{"n_layer": 16, "d_model": 192, "n_head": 2, "n_kv_head": 2, "head_dim": 96, "d_mlp": 768, "vocab_size": 8192, "activation": "gelu", "norm": "layernorm", "norm_place": "pre", "norm_eps": 1e-05, "positions": "learned", "qk_norm": false, "attn_scale": 0.102, "bias": "none", "tie_embeddings": true, "parallel_block": false, "init": "normal", "init_std_qkv": 0.0295, "init_std_o": 0.0295, "init_std_up": 0.0295, "init_std_down": 0.0, "optimizer": "muon_variant", "lr": 0.011, "lr_mult_o": 3.0, "beta1": 0.93, "lr_head": 0.00689, "grad_clip": 1.0, "warmup_steps": 200, "schedule": "wsd", "decay_fraction": 1.0, "decay_shape": "pow", "final_lr_fraction": 0.1, "batch_tokens": 32768, "seq_len": 256, "doc_mask": true, "train_tokens": 178400000, "steps": 5445, "dataset": "wikipedia_en"}
Each number is 128 + 32 x the weight over its row's rms, rounded and kept within 0 to 255. Layers, rows and columns count from 0. Numbers have three digits each. The size before them is the row's rms in percent of the matrix's.

# layer 10 MLP down (transposed), 768x192, rms 0.0466, rows 668-767, columns 128-159
109:173148133133158101115148137186136127162142106141074129190149072099160092108055166161129084098120
104:142109137148131123158170162108096100096119169106134143082129103080173179153181160089120080108131
095:149119114134022121158161189153054174172110163150092146075121089114152098101178120072114129080180
098:184109139075137161110131098126166115100144139109121138129119143090058099098068148045151148069148
103:105104094166088164097098163146108179154128140121139122114085137150090131126102086123060091100114
106:170130087158195078091130118128086087144109176088131139154169161148153161065174142106142100132131
099:109159189105185160132064100106174207125222141081097114152115122104086136093124138149131077158120
098:141115130129159115114095165123092084097168139100076088137092151107127139169164141120109118178135
103:096154136111098153121188108148135091185100113115069139135117129112122147134130130170145121155096
101:130125161116098090091095178103163101094099094043092131109179101069112132113128134106092118133133
103:114169129146113175162122121086123155128129187116167222162081092170100160146143097081119157150086
110:116159108153111084157129095174098173135137135127122156053169081115111119103122134088109096089097
083:114085194163142129138182167136124069128194144117186095105090065170139084116123158100091103125104
102:126134145109150121144108104118140159149128105165111073134179136149097198115080104136168124148178
101:174127178179098103121117175062142155080117116102205170127142158116113145136093120079166085093143
108:106124123104156157079092154107164078168133147112105133117131127084144176163103179105125160077142
108:144047126155091181127127102101108194112115137095128164105155166162113066139141112139152133163176
098:122103103175166106128142133132084151122127167110125126150104108162108171102132143137127160130136
099:110147043125142154080117187111055065119134121133094166132181221141184145100165172125193077148106
116:130123113155108084109168120130158086165088139146105118100163133141080133057165152140123127102133
081:149147086087124105114149171160115141057102119129140174067141145127120113135110190096144102140131
092:117135111147114128202100094171099153100136115137129172148126150109121105105125172102108110120175
100:142124110131091139116167172070160119119131150108150160191114125123104082127112113096173093217108
100:148156154175094160142173118180096184113113139118146099138141148112128157126151116165130152084121
097:140046183096091125164109117117183168149183123068129083122064127084137173106134175138109137177108
086:127099148135122166149171133122084098099139096151083135086089119111131140103112173106119086115097
103:182113098099186092117133148137140127205083127132222128142117126196085156065109126120097153122119
094:057142111067153114079146098123112110144159076162149183098123107127117128161115144149162130126105
100:151112093134138160098133103125146170188168147091091150111138127127101181055112158146139114182109
092:139122112116146125088118149147142053122140123147129155158121058106164119097086109110152134134083
110:137169118107121082125104091120141161088106101142127186157121132163152134155173160060121146180110
107:133147143136103120082084085100138127115124150118086086099084104099120163173144101132161139134181
089:134095106078186157147086110131139119113125166135128104165107089121079107121146142125147139125167
099:147135104122113099167123151047115114154131131147120044113185103060126147103161132091086147095158
100:122136070170126198122143140134116145185141097141122186117085100167075134156131176133191163128133
093:130085178056113153146173121182157121085115157112104140134089149147073139093146109129078131117107
101:111166116142140080144111123136164119137149117092087085150143102121131124118112142144127077160153
106:136085149145179123122080108134101073153134129180088171128123119170115135127111133140147095114190
105:202125099165158125106116115126168105096129103146145111203161085181120173162157107130108143200151
095:076134080127187143116160174212106100118160165192174135142199195129136098069125080161168123153162
102:136139139207141100126141092149142117136133157120105176089194157137101159108093079116185092139147
100:153151080131086119136100080141102131144054161148172197116116135161116033128170136101118084142097
103:117139150115172113160118181078079161109160097121110155176132179095152136096118090137153091138147
090:147152085146108095080137160136099078112167088152175145115159153126148180175086075138081139146077
099:111158155156076121154131114191142133077108122096132123133101057148112152095149150084134132102162
098:169099172118160113117124136101186095140108155130082093111143084150175117045159131175073118135124
096:159110177151093113104177157088128167088171106167109080126159148141128129109077075128124120135135
101:160109105128136153140135185113078126175100146129135133083102105107142126130141138146137075122124
102:170136113121179082132119142094029154146127176096081137149074087069071123098134135129139087099144
107:188115194108139126153171145109127145120200145144130149121083112190169170093146119132099118112068
098:081133144104156163083133163153122068130156131135098144146129161155152129163145137142144096127128
099:143125126116129089124063147199114094108139137136196136140078165103077152123123118197084154139153
098:146147165132100126117211161146158145119158143131141108155131158077101153137170158090086070187100
088:188094099196135184154175133118113133107138149101075122104126110147130096144109146142136120136121
100:124156113170138148130173075189152135169149168081119131078154100120134096135162106085081148098172
109:081187093197145185149103122108184074067119110161109119156121082098065131156105107147124099059060
110:177135089136116106129139124127098094142093173073115117117162157132156106093079131113117128153168
104:124168100147180134147100141123129156149135132117187153104123156199099173130128094155140162140129
107:146164106126110125120159132073133063145198141127055143077104177066125070149091124119100124130122
095:176143114147109101130086116176112143165093096103175181136089123162094153138100215099103089132160
096:142122192163134126168158101136146162157179147164102090114196100075119143110077099074104097169120
102:105152077124129129109087088078114208111107114113122140158155059133141074091198104132089111118101
112:168118136105084090096143162144164173154131151159102128080162098010142143158151121123147150136140
089:136122087130125120170158102131116112122191176094105177083085139087064177119108150071127121122128
105:148150054122104136153139158078095143123187146101145080117125142143166147100119159077125152092117
111:098108096132147152114071116111130124146102131149106173119134147154098149112079148066155095144087
105:127168153142130145109131106131159131198115150142065088138096048157142133113101150123096151112139
115:096130152136149129155080123145097130188125089161127115104098128153076100154166145132098102128168
096:149092124166104115153127178107141107124170114106168154158120081150137074072100133093135138130112
094:168112076122080139168102122079082113106101148143101120094159120107128121145194108091108165152156
099:148193161122123098111126126136162093050126202108177158165112156149090124122128117163171138116149
116:097098128107108180135137187142143130154056118153100145057135143109171156100130159134137120100132
097:106115158125119097100145137139147147132115155115153157106162150188164132060073120156113135180097
099:144068162049097179125135079130126085128069115070131133142163065159129143191099185093117111138148
097:096131126138116121158152167161091110074122099127150147185073118115102161144130119106150139058074
091:123166135114155108126151128119192109138084182000123158093088161149092116120141169095121146111110
111:102085181160111118099144095138136206123086155098143122173148112097095085177150105088121155113165
096:200066133161108137099131099117143088088099090123091134151141200149156155111161214160110123145083
110:143171146137127109128109089157140190117094090077145103040104165103164076096117116188124108062100
105:165128111136100122137149096152047112098147123101101088157179172116145122185161125092129118149134
104:106073171109095101115152169115123164112177162136090147134098101135198106135109120168116177097176
089:148137084161090156079170162122170085178138113137094134114139138123105143094088193107113094132106
099:157133148078131130105118163161186142146143150176081105107115139141085114157118151094161086130120
097:165115101147107142135146104147095109091078095084128173145192071219144126116114117150128120156141
102:162155167144079089111129166135169151116146100060136048096112139125135112151115175164095107145055
099:106157173153119127132110109081147116130225154096194157065065086116113144121107146126094119139145
106:099118096072143109092100105137143119102168163153143121082143088163080151191080192123164143140088
095:190132087128137162107104113128122064111128151125134132117112105073171166143131150113202131128139
089:148095138147173074099172150151134073127064126152087182147120114189187143095074162126087116111155
104:127105134124160082151099110101133150165086102161120105074156193140170100155099192120079174145143
094:078085167138161085108161114154135127188183132131100123167078131135087131075123147148127077113092
092:152168119117121084151133131127133143110151148143077183135146069142136179136092178087158136172121
123:094114219125160159127138106067087113067113122149123174112130169060144133148186092077068112139102
085:198116105110139091129154157112111187122175096128113081113154121174114169085073139077147149115157
097:130155095131075131113154150150116162095169149096229147070150208116086113111118130035168145095118
123:143119075116063103179102093121104127102148083158082129120122128090129163129122108140111141112085
091:177147051137075184124112156134133144118165123130141110103081150141116099098077152102197088138147
106:138120103133145146155186144172130120082167127188091136068077135144139135122078124120094067152120
104:111136107127163131105136088136109092113133088136161181167150121128085127145184126179087116125119
108:043142069104090099120143101105125130125158178108147121114108096147154137127148137104110091138152
# layer 10 MLP up, 768x192, rms 0.0895, rows 669-767, columns 128-159
099:131112110173065204145127117141127118074079072137149128132146151072117116134144125134129184121151
096:119162061125166130123161141110157133138138143121129142100105163115163143145146076145131111171066
096:167176089101073122103082208094184113134097121038111120110139063107122150116152146109085086100144
105:141136141168170149104158046101131106072114151080100107119253118169166091103152143140134097097092
108:146118088105133180115106164075172078110147124133120117171111157113118138135111090168085189177119
096:156110182171176122085161159151130085095079104128155109158140081097158103143157129074078120147079
100:161140120136132118142127118174087118096146127110139137119147145165126081182136136131135147162102
103:139103126126125079113121132123132118136158074126187136087157173192122206097109165094110163143130
097:103113147158143173121149166172135089129108140148132145095150129139162095106124104126107207064127
104:045111206150155153130099140084080121137092133171178096116147138117134127134152096133131097064133
102:195127117118109183059144132127102082213148108143105137118172136089153137099186133160117106131116
094:063117172065129118134172125131104148170068112150154119091154154122127136123144151157118109008106
101:109090112089088160157187149167140089109075101117131113185158122138078160087103133157149113082072
095:127031178133135149069104148151112078115105131148135151077155169134165151122136113173104088131142
101:167170175136115145119109104129143156126156162135097052096107150147146149183143061104145038078103
103:128151141162164163120164090120137115128174121167211088093145133198109182075115081113145105123123
098:151088108139116107073121155081129108135130108121135122150188131131196112152129114112085138075072
099:142153135105119120170105147110148131118079093155150146118166161074174125162126079195105089130113
105:133137139100115119132138192160157092148156123170125143117151133165149144094139111160099118190181
089:091131125088146137154100068127135156118102131095182099157104060106176130135174113139088113143096
091:121109231150150080083154120108129114116124112116111167135150099134129110125165129083147105043110
101:126083113124155135178183070130165058117118134114122090115099152102126115114131183142116101064101
094:196164123133172111127168120123108088141145144154140138115088138145158206109169158103139123134113
097:123134150113129128121222172071134106090109094129159131107124096169129115127169085146105171146125
096:090162182144161116102157091047045159119147113142165089105151173109113079128170117173128092085153
100:094063179174122103222107158145123118125133193183099090092148120084084078146121131101140107140114
094:118132158090148110179139094135052163167119105104128106056169141140101141173126132158175140206099
099:138119170093136075129190155123175143138148082098122117151086126108122100103142111122056137107130
097:099127179158155141129169121051128087143090160130124157121139116111097136185170090121175161147124
107:134146100127138100090102091137142130047149148086156146097132127142163150181093132108101161123110
106:159091162145124099108135133131121097175159097119184118096125133104109074168154113175126111143083
094:140154089085104082139155159175117113142076116111147134127114115195096118099140150169103129105139
100:110139135082100100149144142101193085106130106179156119180126088146086132042153141107112091138131
096:149129094120123169157066074139127126136140080133061048115093144142201118087160143088135153158159
091:117087090122159095118136164138138159210146176113135114116175126136176141170092111128097139125103
100:092137123107133172141150100179155099163081105120124151103107136147142166196186148159137144080099
104:181116144150095100082110130140122158110131142150184105111157081083095141169112120180147116132115
103:096143133104095107112172116144131093124118120073142123120132154153151100140151085160105100130101
097:145131130128160116177132126145203134150170158113131069130051180123151127166180136060138102108123
100:125195133073121140087121158132139149127109143097174127126067107192143109160172180153104117128112
101:090091141091163142143120203115135110194199148111147049132176137099143108147150138181113166123150
101:069086166126137149101124138138162115135119122155162143072130147171141094105141136155139127087151
091:059124115107164174160111084133180158184096115066132121131159086156095115104113141156115121112154
097:055177115157098129182162124157111104158161095141121169183155098160148082103141112139129136128121
091:089109137065136170071112087128083135172092155161219123144093135120132124137146149096183124095165
101:151080135152151146138126095134107047157157137091159159135134185142156109138136128174122109088144
101:135172185132149179109046131082122107165120096145137170103125132124131140099147151116164177115115
098:154078097087091107125117161116146087127113121145131133098092152083152142143114167172157212119120
108:137106097082106103141103118158117079127112162074147097124162173116134138126146103104160164199090
097:145147198137111091172133098081071148112104107187139131145131136077081107150204157126093112124115
100:109084093092157169125157133083138126149161117127150159163159148137139137167115119130118137154110
094:167158144071118152133087135101122088143136150087128138110123109155144111121128142122190124139143
096:151044150165136031134100067117123121134104075145182144131121107101157099095148117148109212109127
101:160075192147104128104123049127055139183126186100089152111145158158143086129139159139119109146089
100:113101139117172099124168140078186132102127068109158128125166189109151112087098140148101124181095
104:111131074111159095164145131171097075180187126147171115165107066157147140157130155123118123167118
104:166067114114138086153120068115125159052189144139082148122058090131097093160121116130119158103087
110:086192132134172168104169175117119082145122140115173153108110163100137093194150121133200124109073
095:148085112100124185095154153096129127165139105161065152101144092117130144129164138128162105098135
101:122140088071050117087075153068091110130128202092152144114107154138177138159136109137091125150100
103:180054098087167177123102133204125102163094135100134163085111170164105164067152164123116130135131
105:158133089147145125143083130143150082126169090112130089161184133133138133155109143139118174148100
096:163119162161181102086101121148094156161164179132165125120102137194129149200118108153193105119120
092:159073152082132118150184106074066130118100208151048164181154087150161151140110118131170118130145
104:121154184114186109130192097130053155118138054107163098122101104122121111121094146101156135109121
105:056154124190128113073161158116076097104078127151171134166161194108189104161128092124116202092116
107:118120147143185100107133158172097122114156144067107115123107199173126151104149094139125111133104
090:173079107122109098114155095127164080066136124150192127127095141139133160148188059191099106154118
100:137116100143167171089173138140117165129130122197213130106117109119098204158114124125143118102128
095:139167116150138145145138114165152136185179117113116131168107118202116125091151135123213112159091
101:147131139164151119153051084081107134143200149087161120210133173129130070082111113136102120121098
097:119147081132131188131100118135159140080087099144126086128104147123108093145101141134139175161174
099:111142124073109061065165132152133094114124126108084138150096134137103150128169129142092163125129
097:116134037130094135118128136106136119136155122122142160083121188163142140115172152110105174113121
100:149123103162109119088133105141111128145077123111121130071154135106120125031146093188106100125137
102:148163060135162059090125115093116073085172181081113128089148143175095143152171101134143100197083
095:123145104076117119122177176133111170136136110117094114077180149057137081150122109128131146136099
102:151139168108176108127152114096146133151049097112160121120174110181100111113126146167117122094105
105:138122159092115132115058093120127060180059156119120106105170079099013215127123148144179128121115
109:099118163145151147152157111164131106088133150105088118115124186139157135127097094115183092123110
099:087198165178170144123121112149155128072098094155162120131169116123138171111151160140115156078141
103:145125087153143166124105133127117117148155098129136119082121172174159142122102104103133140147154
098:133156179083110088105068162124113118106140148165145100137151120137140142143093088131140114136110
098:127066087093128138198136139138042132169126174120069146127155117196147150069072096145122125116130
102:128118114103130174125164110137148110092172149053120128091090117154140118106151079039128095119117
110:209142057104125123158168135141177086165144157117127188168164164117114100147135136162090113149106
094:074120138095084066157149148049114148164197151133152110108166089116138128140150153161140143159100
099:124099172168097109133089103113121134099085149178158055065223110095076179166122126119088147093166
096:115186128145137147109133094122101120128132105097140164152118182100178089192183083134154071120065
100:099126119099102119087111107119118146124077103126146125119067173140152115114172119147180128110164
100:124136166157152122127166150082114107132185076117177079145138076115149116138108127092128159133127
107:149150158046162112103065094112104101118141097143097177160135092153098111153160130194119124216119
097:164103091126102117156118113174135151092073137162168049124155167081125111140112081121095116191128
097:080144093145177132177110119116150083124156086162098152131053125148101150097148093118183187190112
113:155112170070142109128132166131112114086129165146155120174121141139117115132185127097169125096098
091:074169125150159030134176114141138095133127124121180123097165164067175139128211140184090165143094
109:139099116143124011119116138174072114122078137154131092180118106133075139103109070192098118141170
098:155122143085150128192141104130140113120132149169121142122134151114119129173170125090130065187159
104:163069142155135129144143159107113078144071097135102170077119100113137112147136084128075145092198